Each number is 128 + 32 x the weight over its row's rms, rounded and kept within 0 to 255. Layers, rows and columns count from 0. Numbers have three digits each. The size before them is the row's rms in percent of the matrix's.

# up: layer 2 MLP up, 2048x512, rms 0.0774, rows 671-770, columns 192-255
# down: layer 2 MLP down (transposed), 2048x512, rms 0.0139, rows 671-770, columns 192-255
up671 101:121122134070104136106107141128084112200169088104151111116089117106131094068194153121123168156102157153140062129119106099103118123204136095233110167186155168088133132131106165083114121139107172
down671 103:103141162161133141162175160062125154151167112100185138115126145106063163083113142132132172140086062091177167140146131088108166111083157133129126131100125145138124133122146125116124144138109168
up672 110:089184117113131057119097155146135133104122118136113144142205107162132122056156111098136057078087122146096185152079069107149064131063075090112144170142122164109132173124082121081140122105192111
down672 103:103095178156101134140086169106198093091158181117127115150119149088129171166041130161121115116085144088148122069157141150102135201175130212078107152102089136131077135106129109168150153107077078
up673 106:135093126127174088118082115156124125085181117133109147161062118097100082182169073119113121200141161152100153165143145142142112085157150156120078171119135112112107216108160118154080121101136128
down673 106:146113140116097148140124151137153163146146093093107133139146098089158159067106166090134167175175164126104118143150125099120109129180114126139187068160075151137160121191072159111099120142121066
up674 094:130134133143146167128115112154111129083140118176075077135157141165157151146115112173134107138087171090113142128167119115090128137134164173147145121118147120129089115154116116151173119144142211
down674 094:127124083105146148165130128120082089145113129111143169109064112091075133163153083099105089122168093120118140194127141095130073077144127122146048162128159134139178088158118119138066175136140159
up675 114:182118159151128127184087142093183121122137162128179194127083140122175184109106107144089153107090094110115141147102135121148139161149122117127154099177110079176139168133097145095148081166080181
down675 105:117114101190102126167124127136126142171050143134144121108147151136124157169130123155120121148159103152122143115095081095082141067106122147162119139108092110147132070098158175135112180189115164
up676 098:033091107127072072079153139145137150151189168142139091113091183092119140115168088126104142091240115155109119138168176125152157145063125133107146181150193127152140188120149097088164162077193162
down676 100:162149165096158151131107142159081156172104120065137103164149162142096148146125171160102178125107148116130100143127129143158117164130178096141108058172131167107129142113120196166111161128112124
up677 102:124154099153150140121131100078159126144097075128170142107169131166123106180167132147101137130109144136153142146136103113135145117084119167122100143058198078139165136160164187152088162102112115
down677 102:148120201105134151123140119110130169139177136108143084165135147100120118075097133112164150137084127139101132146100078171124110148125124082106215172153134121090150125150130153090141088170124141
up678 096:149128163122131103106138094114156078168139138178167146136092164121222145079142116116136073185149148182121107123147127097125063099054124132162185095118140158116127145158081148119054114108119073
down678 095:183102193137109144135136107069067122159130089131201108131192205104179145138126150182152061121100131179142160151110138056155129132179167101099136106064186113074098188176137148149089159114109117
up679 097:167199127117119141145148142161127139106079136107108065142102118088148182111156128153115147141102135104129124140171129134143108158159173149178178125073136161121104101120135145150108116123172146
down679 095:155125155152176135080119154172103107128115109147107109123129157116137066158097096117108141138165107122177083146130136097096086171106152182116091155101123116162132098075119102113092141151146155
up680 102:103150137155124180155149143069110071074124187135127156106165088135103086109064137126122160074103157145136107147123112118132046133152091168131181066130136085096102192148093154114162113167139108
down680 095:137160090120127112075168147090155133054049153146151149162096128133080115120131141101096106106143129080094136103088140083125181134100167117138121152089127137160161140133073167127081097142094156
up681 102:141095127094073103117138182104162132096159135091086113115099161095165141146169082170148083098114134117158127119133121049170119113138176126135083143163152065093149136154107121133126102078120113
down681 100:134163130112170098146079110080098165109051141100203138123084160122117161095073231153125148106145168141142122170121124132140135112103086150133147107139120138143123106091163174164138116099101119
up682 089:180152114100136114147104147140113150126133168113091144158156133047159180110141148081128150136114172143094148196163155171101133183111098175162111139114140150145106199114089118147142068125131175
down682 090:148111143204123134186087097179097182128150144137146164136139151085181102125109116157121096181137082130102118157153110064098119111131102123103101173100094126144109081129119148170116069130116148
up683 111:130103159148152118171140082119173122157107169132170025119139084133143121134151175118160125094177163121138118157100137116145174128142196131160115123093091238109176158142154101128154129151152110
down683 118:121123163143153141196100102114175104156162218125138165146118112151128107082138135076116111120164133110080126212083107127129075149111135163169087142108142136134161069170114104088082159134110121
up684 112:078135126157096156124193089187095183088196171164135185141138152089101088125243094166082167162165161090094156060142091103161160116138194106141144104104135175160105132160111163114182116071185086
down684 109:058128151115135103147132142174095116097181099162074188105129127107098147099148126134171103106065114068100171164165104193145090119117112112157118190112181152102162165131135149083169103190102125
up685 101:119142079142115181188099171102121109147127088131113140122132157080133152111158173102138136135096088130126154149164119121121130096128151139116134125077145135088187157127104133164134154136090137
down685 100:177098110118167111077169105137103150097128167064154099145116119068128125118180149154171110103132119115157100171087077191137095100089107097116090110137145149132092067186089159064134140133123080
up686 103:167170135161147146099123131143112099157123128150093166129102076185166171192130130211187138136095115060085178136090120124143103118185140101091147120111185130121191148100102185100143148071136142
down686 103:107164169117127144114095145145092141077063173104143098082093138085103123124107130155119131129088102130159034101128109123141179129102141108128155115119149161133105158118157122071138109136134138
up687 101:073215138151135111165132157136138129062160064169118125171168116102077124155058163138100133057100139147115153096109140137152121132136114168120099178090155130112127146148132095135142104103147120
down687 100:154114083128163132078173120154116109128136109125104150101086135137171099173183083162112153130144094152129144100167185113149117144105125148138096184090170145153145129127040117132099148169161173
up688 093:154135118079122150148092109061098151140112101084152155112123199148142111138193132093094131161125183106128108131109150119150113109090144156076172139087097154129101127189168147111156117157108094
down688 100:105120144083130098169179145099160106139159113155135123102138099105185140107072149124123140157123133146134171143168140099143120125171147109144183131075150166110149163145084116154134208188121130
up689 100:089183138145065122130170149140125151119098090090121072132078099100169140066163106154121151130077115118104091151154118112093151161147102075149140140131153109123133137149099112135127124132083048
down689 105:150126152176090068146148138091070154202096144106136117101162134176171128070165112168088124175100129115143121127128147161096092097161158127126133124149138123133150037104174127095055095133093133
up690 108:125141175149133109121104173145166069140102173150097164092153107132123124170110141179125133107130106113124128076097138208148132167087121184080101146113179143123110149103159157152140163164166111
down690 103:102136110079158144090117110120130112131127117151153100173138099160069163087096138113118115117156092164108157207138079099130158113135105118124094138136174159131178145062116160106084160140178158
up691 105:124107084153172125138125082119072119184159119072097107073126167073142140120145170140125104128122092182133169120172111144172063128138108120147082121130145150130126076152153136087173104221110123
down691 100:139105142113105107105146150090159082133090162136106111129147182054061142157170146110118125061153105147093130124149142166071178045073135101156141128155059059138144154141161116135146127119113123
up692 095:083081059085124087145157147135106131129187086134137132127154134108119104098116078171125176193128139136143125141158112138139185090120140078101123159103123141120140182123123101151130104131103136
down692 098:152110152129083048185141125159154077148139095117065129135112189118131108109187110183061154113109124110139168221130133127124151091094100100153098099120139134078140159096148096129148114104109138
up693 101:077166168143151131116112095149092130156142172069116163127132141083087163141156121118128127100131114118101146085144127133097183088122122098100175113129118112072139120161151118124070159139091135
down693 105:112187121177112085070120000147135116143155106097145165181110157073086160165165127155149149119081145155177096133121149110122116161098124117119139117068152073148083139164142160152127096113165081
up694 099:097123182150134142094128145095167106098048095120138091173116103225154155113121102120191098093139090132121139143180068175076122135113176177140150120127107162079067051133194099183146069104066103
down694 099:168081104168157060147094156125128136126129107169183125090178108116124107175131098131203100100153171150074094029081134114116097073142099137112124159112163137157158154155131177063123082151071062
up695 107:179112126156167187119159149133040064107161173172087170127117175094069132157144151154109131097145161126108126105115118125178130148095169156125094155131077142124090129131116097069159078196136079
down695 106:115195143165199069133084180139155185100130136101141099111173115116130162143119080073109109113064094117182090123145108098182128118133164077177196134161130106152058125145115088152091126113122136
up696 103:105109159151168126139082107126084135141089114096101131199143067158155116164139149118126119137126035125087108147121135123162103143144135085124162123103101180148111096128139169068162131128108122
down696 100:124134130149193139061096159122108113121074135090165184108085135134190161075087163109095096119105170093102170110172090136132133120110114122171125146127159114116132070164141098061148151160113182
up697 101:154109121138139072132142130158132148088099089151163108159101106199074100159138157177122118150101110125155119177140123103075075125151115046130142118157187144144146127188128093087074124116164104
down697 099:114100101169123159176150203132121125089091138074103157144113188132099085140089161194145105130190158131109116227120143149123129075110160116120077099125084072081154135132181155143078159147131128
up698 092:131132134079126136131092120146128121082100183133106116117150118098154121136121120120136016116147149132117106122126114200146125147148095022086161109079103139163129106142115098049175070086168103
down698 098:137087119123154076125140166120153160147125090183165095100132129081174099093168085100097128163100107180087124102119134112153096075150122124113148075102165135125167124140084093129111109117159172
up699 099:179183176118097114194130110096138108148102198142144157098142100090184172150135113148138131122115143166089090068106117089162140080167136110072136086137145161161140088127158089048202111119151118
down699 097:150113114108066181150176132162148082144161121153117164131162056111126102147192093124096150073113126114087125085173161099098169155074203119105080100051132125115139165190093170174120132111156128
up700 108:154103097110132144131093094095167161068118074125122129111147150170147138083200123131133111092147136097073073099168168119193183139125107172112139141129125085098102150110129185059177166004142096
down700 111:092096125124129128154133102091167091101143215197119130097162088138130093102187155126131134154107168128147148051172106138151110091163082157085097178156143141094160111069124109134096151153106217
up701 091:167108151185150124176139127122142135119117092100085077099068131064163098188140089124193137083076145103102153132128182112084146119096097073149153137069185087144174070103213182192079154105196130
down701 089:131145128155081114154177155143137148121077129120197178129107055123113122149148151104116129111125147111108116109154121141143097084181136170153104169108141095131098153130147179155141139165160155
up702 113:154113122125135103162117131119115096111122119128132184132101115161112123101090102126149105103139110148152166135095126146133127061190104056083140104089132086039147123141119145115095174092169082
down702 107:129125179155053084076109082143162128166150158176097142112101136116208134081195151054177117166171136101155172154121168189151159122170091133117130135139138105184107126114093151115120126079144073
up703 093:131089117138115126095079161141100087064137065148098134154088107142175113124106156091124153088078191114108170166088157110155129183171107111106106128143135160086114169055145114143107143150156118
down703 095:115171194146092113154149111128169076151114141154150115130144140094109080125167122224113127168127127123161090162134105169145092063138117180136135042077098101181072116121059138107142121057042193
up704 103:140125199123135134173118119114109137063145131132195117153098086180105151074103146148094146044096140132098151145168130123057093117075118136115114129132168165093181147132149120146051115103128077
down704 093:068109143157085103164149130143153142125110197126093098162148102093131143124118128099180130164128166187107136108099182094121104152145107119149152051116106089104149104113172147105166063133083142
up705 095:103138135132153124117134111150147192103092147165146126070081145136141125116159112122139069121155098133153205126170105137153062155173146137100113135085137177106118142147135095133136123094142168
down705 098:107181070119154135126141185092105094161103138155112136109122132137047137160115153152094062150117159121139102125084147142055104146091088146150086058142063128157080127139143132123127122149114104
up706 100:067151122177111110119107109124113142103085101075073126138140147172122124105132061120104132082118072119082123117093117167096125125059115142186119141096103066152136108142143104096132072171104156
down706 099:112078149126148178129107177152077178089163153110123104166177129147120157088122168185143164124139110144128105115152139136121091145111162096155090177135082151120135116214155110102163121130125174
up707 091:103171174075130111114185059114146053172132097155111142137136086182119114088136099139088115085136112116056089112142141121123194143108107118083090177069138077087107129143079118169119169134149162
down707 094:151088117138164138114076171158163157095078121133160179121091095142131127179156133152151106120090117156147130104133085156161122069141116158223111120157144159111112176095118181119146142161109139
up708 099:083071170184124105152126135155119099123138103071148141102109099155114119155168076032207189116084187189158120192151172177174116141099112128134129168147111105130170113104183157114084107128107150
down708 102:103156109063137155105172097127129085157062068182110107135147132069062173117195134158116096118130097169096136099108083165124125062125132093126105156150105097133097114106115106141128115136160112
up709 098:135133160108161094142153207142149079149128082134168090066096132156174138111112129190124117155081204174096131090083126177121136134105118162135114097067143156190110102134156091104099130170133096
down709 103:099139157107127061098147117100111161081203082091055102136136170084119162160126117081105107113172105089155129124141115139093160143141150110132141176122083144128108132154139140148152099115112136
up710 097:180117095101101151153092157119073202136142081117078123141157150118151117128146111131133159118155188104112122097186108143144090111122138124135112061082102150096122147126156149158130142139113126
down710 095:123096131114142177154118197097136144118093119119128106099095084157119159090120140120042144159059087072151125120168135118130072165098153099121174123135132154125120127091112151153098177170100168
up711 115:124137189086100093152127111111079123171126213139107152085133096153067097046128182193149128115134154125108093121166156171174153094175101146102157160112157141041101142101175102194145044180136143
down711 107:122121149067126107136120132069142135083140092157082199123194180130128155118125115112072101113150053120150143130106106077143163145143092090161149071182144135115201098151125101096107212119110200
up712 089:086124120077076093093129144088149111148141103073198117138109115170157144094125095121180094117152129117137144117135114078111086121080149176118149096104133115113137069161148079141130068047148059
down712 092:176107100138222123153112140116069172114183115141142131115138156090134148187153153094092096103094093111148107071145120140160214135153101091135138116073120115098150125155101111153224179160133123
up713 099:194157165143165089109144089113150162109162147152135114170094119210060167058118123131091083166194141122165151087149113097127107069162148123185134153131114130123090108120143122174098103165106129
down713 103:146148118087107044170130102119132161166161118165130135170176100081115198098155085148088101124123107112120098110132158091169085089070155099082117161106097194067092150098058119164126169108065058
up714 094:166134076192075146094153129127172116055181107100170037101128123161138070126096133129147123143152134112115101196192085124069110109140069153097134127194116117109075140121136064122165133073177110
down714 094:131158102133181136168086109136101135149181160089146098120095094164170113150190136120164206086107132101064093110063145095105133100139119189139148140119132136149124119164139112129155124183131175
up715 099:143138152140121126087089129084121101116074130140116079131081155109092126131099129075078107093086169110107128080103154158105126143164151152116125135122114121141061135125137101122176180095129147
down715 091:122164114115120059158127127074078099117126082136105131189130105124198132160192121173147180163146156166130092105119149123156120164150128208146070058148186095151169093174140116112104101090166131
up716 103:139183102083159153118135168136107091101143133079195179104127178094139145068143142089075167121121155149139152121112107171135114142156126156177108142157120154119102120122159112148157148114141078
down716 105:119121087147196125115073181161084145109101128181138125079098099110123158120181087129112106121144090137138051148078164096148154107135100156145098144058103157141119124215150136132154098128092163
up717 092:103157155122108148125182137141145052131114114086127115114083174129094127115172149133112129122136129134126111133114113155146136194143088135130113154153144140146091068134112171083124165147120121
down717 099:097137123146122125133095161090043150164153114110110133167096056121188094120066163130072159149129098127162172108188116144151145098150100159087132058178163092134099127095100112147082083143113080
up718 103:178116166178143140084088130085111116137097102078159095115067111127069095116116145046153161111172188136156106148112086173133090131102108142156106149139140101107109105087112106153109107127117079
down718 097:112112132116130102105135130139127088132129123101119138144087132077131122141140124138101104149189142134193126117188133108158155074122192134119134099139183120132108170115122131079144196150108171
up719 096:119101143122136088179111174195103130153175153093161163194130190139139157120131143129084135198158105193174135124146201082189152095116083103120092132127129150050133092147105147142096142155178158
down719 097:180145143192125188154164168145111099107166159158125142147118139101113137102187092114077086106117130136152154135201112071108102179120103089146157119132162174091134169102161097124107086102144092
up720 100:131140095136094161143134089151153102167155172119133189125155119179130072138134204121128116127126156109146131118100145123080150154082108175126149146125100107159102181155092110099163140056064091
down720 097:140139116126143097149122180119139124139142250180156123103154164156040108128135110142131102093138150146158106165119095122151122077082137117176136113162100131184118096143103142153125080149162146
up721 098:063127193115151120083155141118133147186121133153148115133138094148099197127172102136159118155190123124108122089163141174134146109127128075141137080099166135154159161059117089148099200178074153
down721 097:152130118065138051087071174117087090113121161120067102150151143098103134132145168127126115162095126150135098175154104157146111080043114101133129137116139201125122080151155154111148105077182132
up722 087:118140131176106129119160142070118130157153161083119118125117104093180185179107096133183095121153126068161090150104136188056107111200159136119083076103070152111125102138175176191110139140155149
down722 089:089119115171103124139150118069134127127146118174136149103167146153117123109113150102168113163150129123122122133105173093064126109189133176117144149106099102112079091131107165178138121130117097
up723 108:083166170099117127129135154139174166133148082163126112154104126089115107166137108095139152133113097083153150144147127125135159092143171139080104148091123176147134039123121131135134080141196175
down723 114:074142129141099212090109163186130164093113110145118030195086161163104126126137141117126138145141130195107150086120133137130173147117128134150103132048148188140123176172158116144118138090180165
up724 094:163170127187149141131121108134077066151094119146163091145138148160121127174127137139084103079119159124147112111079070112092160111113071131111140138134070111093086110123150135151060080141148137
down724 095:101215114123175140086137156152113143122101150121139098171134119048072160185099172158121128086091146112125110155113097123146103121127138119116101179176171155099078104144122122188159107209126140
up725 096:124126180142107107191153128105101088143129181107187104124110144148178092075106147162098144163167171132154181192169095082138125063124123089138039137107166125106159150129128087096086127136138146
down725 098:137117151155068130125137141107101093112118163139194134070095154166078185103076172107124118107127145198157099128178145098050146146117108149145109143119046093108118154134056117076136130109150100
up726 091:143178152106114162149078190118132188128097127139163145154150165146122130119119099143113081093126119154075123089154164112113077117098137136138092134168168103118078128071107117127198085119068102
down726 096:125147088126128159118170090145115090148097139106141159088111096157137126113101160140108170097107151130130101204067108074145138117111106063139170088106081124083134095129134160160112098175188166
up727 094:081143127140103113120122088139119130155156197108118160179130190130172116080112074132086085135123092133127149112079064130136136103146132109093140162146128120137104122064096138134170185111160154
down727 096:082158099103203147088093162081102079168154145138155073114088127125193116139137117079108090149070158188097170156114129169100101118112147169094125103142126149149158124174110122042148131121043158
up728 103:144204103091112147095104175087174096113088078113108149108146126201134199096090144094107093104145136102150128126091159113076107098116125093146142129104119153167147144127081101105132102118219125
down728 108:155145093098131126123088158175030108101124105176120090173168103119096111083153107130158138160099126127160134164066158164104134142134160097064146123145103163099087163126174127082123093122043123
up729 109:084145123128142105110185100082123101146057150089159177206117139120159180145056079163166072081124118093105097135122181091135158169145180197122105075081121116118160092138136154102123138105090094
down729 098:137102149119163113173114191106130142128143164174071118085178140062146087104111097128132140148143156126129174135169107118120127120176088068111228151117118143148114113160146130086125153155141111
up730 096:149136159093133125092152138115120091157120143066160120146117085113154148129142151101056095147108096175166157168163131139166128132095119107191138108195043160128098124159091147166099112133094110
down730 094:139117156116094143128103130179100141147135214104102095101102098160079112179201153089132113091124123144156139167102168175149123106103098116099162108121062135050088085146058132130145137120119074
up731 105:114082145145181109175198143119096081127150126131117147129127089111078110124150070139120092142080143212118103090164169092114194101131149119163134079152175138072078103066176124108170158090094111
down731 103:144124152171109140129174164161115202116120096145104114106109210114196148149144114088128204112127125118151221151073144130117135105152133091103117121078112129119116149143101147098128145148122133
up732 093:134147114103145179108116107091096168098147108124109163127149191089045168131104099087148128160206141161042140093103150122169132080092113126090124109134194144088105143055161147136136116114126110
down732 112:107135143078102171138061139070087060095080135079124084093132137173066134123110108115116164147160113073112182160140071117111111103158157121167135108150102094164078110174180107157134105155094128
up733 096:118158130134148147082158116188154115141184161185124120163151109149151088117128163116092157159095098146116136137165162165115129135137175142092123190088156193135141110173124173135158108131103112
down733 100:162097136175060113107128045099121101115133159118125114150126142088144146111104155121047125130163124124193168142104127057139060165096164069122108117118098082118077149214160167120124131121122135
up734 082:163074111110146117185175161118083119173133138068126088129096168113094160132133164168111096178124150115155129162116147143131133091138111055136141117141081147151108137175138057085115181150149125
down734 086:105180122134147086084066125130111172067154126106054137074134094131207121138135121172103105177156162151164132073148098105142161130089184128188130106163122114140108087124097133106155119105109143
up735 113:069112093159140129107090079087132128125165149088138164090087131086105101132118070201154193097149112133128116122128185146182094119121140113207073124138130145169149152129139223151105159079164125
down735 098:162164097154139122147230068070103151169128167133116164167129191172109158135144133122135090084108131166095132113108091173203174124137164149107175086144131141115149162190151085072141134110089120
up736 097:134101131091115121061118069097093118124191089113103069124134131155193121066182179088129128142136195077100143162105094141100084160149103104083144125159153085135115158185145112094107122150123153
down736 093:178172093105134139113180154177174103083099168160096097123113114101132142132104118152068176123129084140188130142175076065111152149146120091135145159139126133146115155080126176147071097075111130
up737 104:076098133078102150141156138176072134101132162138111135104136148101136108134100178145161149186112141121098081094133137135118082100186061153132082137116103135142148125130081144152135097096136131
down737 096:141151108192188147082149104148096115157130171152132163140120178085150099114180180084069133080102182176141139188110134113131164111162073125138136193126141095138161154104141119194129095160083099
up738 087:112141143106116123126124115155177164126176214183073111132159077175087166221123154118107151094102029128144109137183107143092202120073112079128170087156200088097100123159115081134154147090135163
down738 090:168145175184131179086143093133107145129160137075065110130119057093195163164177111118144132125133148108092101111142125050126085113125155123178110138111122136122151077127124127117120053094116175
up739 095:150090134121112148091094098087089128209070138088104090128060170153164073152127087160078099170130094119117157146143098162107121130123088119075156099159173112148180119071109155101141067153170091
down739 099:137159149173110071116124156115135081115131176172085097196144184142178129126102103126081123118124124186142082100075109098159120135081127179136140114128043076086129102113139072190145128122148108
up740 093:129121153175119165159151101145097171137093064173100172184159148104140105146161120098158167095108146211113136048135191118222079123166171087133210179125142084131108121130181153105163108111136096
down740 093:169176133090107175164131113121086137107149136132167154126131153154140140154118107177134083148150087108110218112168107106110130092102209127138159055129109131141074151161111125142184139089143150
up741 107:055126167123134138129153124109089118146126107134149064129161068119151171081151116150105097162128136112130104150164159124110216156154100122084136159109166170134132121152157145106122167105131103
down741 106:165094106115150138134141185171151090151150188128135130174105190165178123164141113086097116113137181123119158109110104067150145056141120136104149139067091056149210153129178140114129088139136135
up742 094:117105149141113145153092090149128127152109167135144151087090134199086074077074086216123085088163095095114131131175176158106102115138117129157144165112115127097165126099108147096112189106121073
down742 095:167163119137122101159099070132131104162140171149085077153183157076077095108161120132065128129099155118155120096107116116114122172155103164127159154082181098142105120146111113114120154131179145
up743 095:115084208181064075138122121174121158099147104129120112100124143081147149127178141175105100209179180128138122141160034149113175163213136119094117111147159120135167127151140062128134127138122125
down743 100:101076169156131184115153154103224104135063128094159119126155170153112108098141112115136153189085086123096061101172142115082092121120140155116129094130112145175139101135120138146075133107138128
up744 090:139110168060177155176185157151110170182162127095130056121161134110143119141116173104189094097108203208103169136068159102115097138134136119138113106093140125114151121183097100140078203167145187
down744 092:147069129112139133078115176114199117140126164176142164130153149112061131043117189053131102115136149124091095161106191093097119108132124133173092080183096117152133161107109124126138101124123164
up745 103:053052148135121115127124132102166120093105140149137138130102076159165131139124096139177075077095101086109110170125083137097133145104132048119148155112109141115129183150174071154153057137190132
down745 111:115148155143112150097200109052165146050098121119134091125154093129151117136111128138137105137127176144137133084125119116159090109118155075139124147125153133140142127100151076115120121114155172
up746 102:105155113132179116143073108119103150156183134114155137192134119070140164135121140134132161078128113096108156206105108171114123152200088153116139093118152080129146156119164132121098129147181158
down746 104:137152132099097132155158137148156154123140154175146139161154168193087127160186077132108096180082087147149113065130144207128148184165118120126105085106143155098108125115182174153175142114076123
up747 101:148133152114187091143149134110121102175191096100125103145084152119103130120168141086138117111116162127099160063126140141091144107161162152136114124121096149156098109103113160152163173136064148
down747 096:167150106067126149066121137114115128078088133128159129117140117138186151075135094150107121156091107141215106145170115173122124083200151076145123098131134144120128143074135146095125075127118101
up748 097:106092150133105156095191139155169159135143150112098133153123145163086096166195164117145105142112092196053143112109138144122089140104033143138144147076157157092130104092055102152107146105046134
down748 094:144062107120115145109113103108122136146157106119138152088116115142096083108200106151166098108171140114117117193138108107147094137163129186151113132100079117080117091144207129105101125170149114
up749 090:108113143149123159183109137104103106161071154108163089126121118123157156134140087126088145118114086187140125115133174152053082074135089098132160119105103165151149068130126108141158174089127092
down749 087:090153125106117074155158099146115149144054193144174121139129172145129172163120130115159159131157122086137179167085172149072153141147155117197142142154165092140141116114122140137150101153073181
up750 089:158109134227125155085124126159146101116135106078154102154136148142129075113140149151099096115078069132129159149137136129126171162050115105131168112113130153112129067138138142089160157105178141
down750 097:143082067142137065189116120164193149135137173142153088151152098122168138156094083149069219180158151188136122170147120152074053175132126133144068077123121053126136083058105122120088126120144095
up751 098:142159140101121082076141099109123164101140101112154116160176137127079102141176092077149097115163119104071121132100112130118107100176104095121031136154137080121180096167144101113113155126086149
down751 102:130127134125116100110162104106078125136089098140141153125140141126149088124092135135134108093095152141154121096183127130107182129131117145161115140092070131135114153151115175138150169185146082
up752 099:121142107117114201165169113136090119114101175119121109148087112089137180176157147129079173053109105206126195135175127102142164098055114093128079129174121192118127079179139157136115153105120175
down752 100:172151099098149078125166134102111069057108164104124097180112179108162150143101152103146154100168151086124057134092202104134135079115114116141076084134136145163139111147115111155158136164153156
up753 087:103158117097139140146129150182155089145131133128094127121115177085155174205143162140125144100111122110135098124171162071134131174100152101078104146142153163155139083079106149136104153111167117
down753 089:165159124101152145150106111095167157100144133197164161140161194115038055105152119098113109124112114123125113180112094183097145134158178076172109113090135160161110166105155073161181162131070101
up754 104:167137147114142081079150107132120105171087158176188110093149119059118102114115159114085101092138169066098180117158116079083148095112170184108155134167112094034126108125175110127083139139120151
down754 101:105152162096119192080134144124090183132160099068119101089188167168153112144118135115100117108132101149145101176142130126125108140172165119164162076189107199144118134108154176149140182138153163
up755 111:131182136118102155184059082110151164118155103113148100083112128119092159194152084173106113073143125113129129091123116093103163165094166140087112121134114128146121132078129137130131144147177114
down755 121:161123170135142133073105146138136108107089142077144093090120148103144107116119127143095171091114154089089092133117122108130116107130132117114079198081149110067104172093067134079193111085119156
up756 098:175112113160130114111129133104108186136062115082085153089084128091155090078165131151131112117163147124109114114144169158146113079143176160116151089121162122094173099184190125142098100155137122
down756 098:107140178109136135105105102118202128102128186110138155147169124150047147102100158085139123134155127133152099142130088125107132105130103122108128026171075159136044147119055150109148109163214094
up757 095:089154153087106133141143142125058096054137094128154143081069156122083145120132130092154124138182159150151097179146152121145068093093077028099172112096121121183114151139174103099115180129099124
down757 092:143113096132189091109152133169119167098142183150164159082159106161155093111163104135139089089069130119092097088132139121172131142094143140115134155136115145147118143176111146134189124153115106
up758 110:137116121141128183123124133147061157127192138127083074153107142118152167128119112129071121156123115134147090151093173124141096131108176127196084168115149119144122115119094095135110099161107088
down758 104:120161186187152165107120064142071084129101099153152148129154103086124179118162183161181113096107185148130165128146126068124138092082079112079174141185134189116171126155075115132169149142062147
up759 097:091174142106130141150175128121077078107041129132097108101141150150141164131124142117153121145098146115068128146098085192082107072143142149141163137114151090099151170067193144115159066144197133
down759 100:134147180121048097136092098127127148090166134099108104119067156092057050164119111123098165182110088089126140138142116104106073129085138134117165147104076077136111066158124176147155164170156092
up760 097:076124115128137116203127107173162107084140178145126099126121136096175134131066091116128125107133106147146158136177120133164067130158104146093076155170074091096086090148117138125116113128132139
down760 098:133167126119129138141138159178107171086163122135174116141141096164088118085148095125075125178143198173088094141135128122143110117079179108172230105083097150106169161112081131120055135127116162
up761 107:170123117134144141124169120154159164081081074121113058162088146157114151145109103128177107098071096164103093086124162104141130188127154110135117128119105110184140159133159185107137104159049084
down761 092:160140202149115101145166088145109107118171111120181110101158120114128194132148180127102090111182107069158177161110080129117140123157132083165145169189131136167121073153119093109157150160116201
up762 098:135149130092153129100131178119114109190138118127130157167093146138110158106086184098164124128142078134102149139138108116126109180112119061073118167148130083153151169123136126053099159143057161
down762 100:155169099090147129145112120116142112086105196099075179177132092108113097203122114103136149181123215154156114098120152119099122117170174175124126152072175128196178184147144084063128045155133167
up763 099:077108189113144133102126044135168125149133099127136161119164150084185131077182113080081150079097140156129160170164101117129060149180101166127101163123125083143161161093134130165130102101131166
down763 095:104175164109140140094125146097107172197140138110151096175149105094107125107077146175083081187143103109119099129172066156081080127158112163126162150119107135176121141157129128099087093064148086
up764 103:115053111096095150111117144084157172090093123067174165188118112137119121074163124147088145101149095083151137118139122193177108126071107120087131125134135107123073138152183150101175171191092105
down764 106:129138102137121136115156147133118087142160142130106086145163116079191125094118147070102129103160188104149111027104158097117080119149131180188147145066205154160156138116132104113090129123053119
up765 116:156136120155092155122110138082061190122138149180123203142083165117152118104141129151115122150124113083140130052110153170114086147113112205123107072159149135067126161149125136123086141157105126
down765 102:133177130085117157171057101130190073152143117121146128188199125158086147115178113092128172100067095088139161093140131169100150115136111133149171063129158158122137154108151120121084106152169154
up766 099:126197137082099100143119115133137120190146096182135113130139158079118124070155198124092093168158122072120111170132144140107118087145133111131140154157111091170103124176142140152117152134121091
down766 100:100155154090083100123201128127142129105148077199120159136168115185156163120154126134160179189109094101072139185027151140135056108098129116147083066128170121152136118166123093146151138178167135
up767 090:063136149112123115076092127154111206114131154153168125167123087120126104138101084157122121161156102122110121173151102146091145124143085139193116163108181133172190104129076122169093178179143108
down767 096:154113115183057115116152119183142138131217090079118115139142138080152117148163165144085111114125137119152144115095169123161086177163097155072096169104170167168095091186121143119096093100169141
up768 091:148116148135123166209105084142104115083141182106126108168087125169096124070122107059128181173127121128169092214136089156114099083162122164103218225145173186146108123118119120152089102158105150
down768 090:166107116173126143085129136067119154134100109154178096101103115052149082177133149110147133138126118121113113076102095112134055135118138110111074098195093154131140103102148068137126162075129170
up769 091:177097137205107183130145127165127071140140112155204103106109138128182091154105169143126106118108105188099158144145124137083125187105087077115154124118137136133132090102109158118105186188093168
down769 097:177101097167142085147118131152153164083111084103151100127128124067166085135172163147143179054105070081115057094076128159142133090158138104150096114142160117157154120091101158128129099155115118
up770 095:086095154097111097147160150172136141182048109170143130160171114107129097076045107148167180132126145118083180128097110085045179154102160125159146177183160131098173118142164187152168145142130090
down770 098:133177134119159165109158146116172098100106235134144167120142180094134075150124120140159128116129113125121128146093151095137105174060153150112121120149093163106118055130121076128088078111110137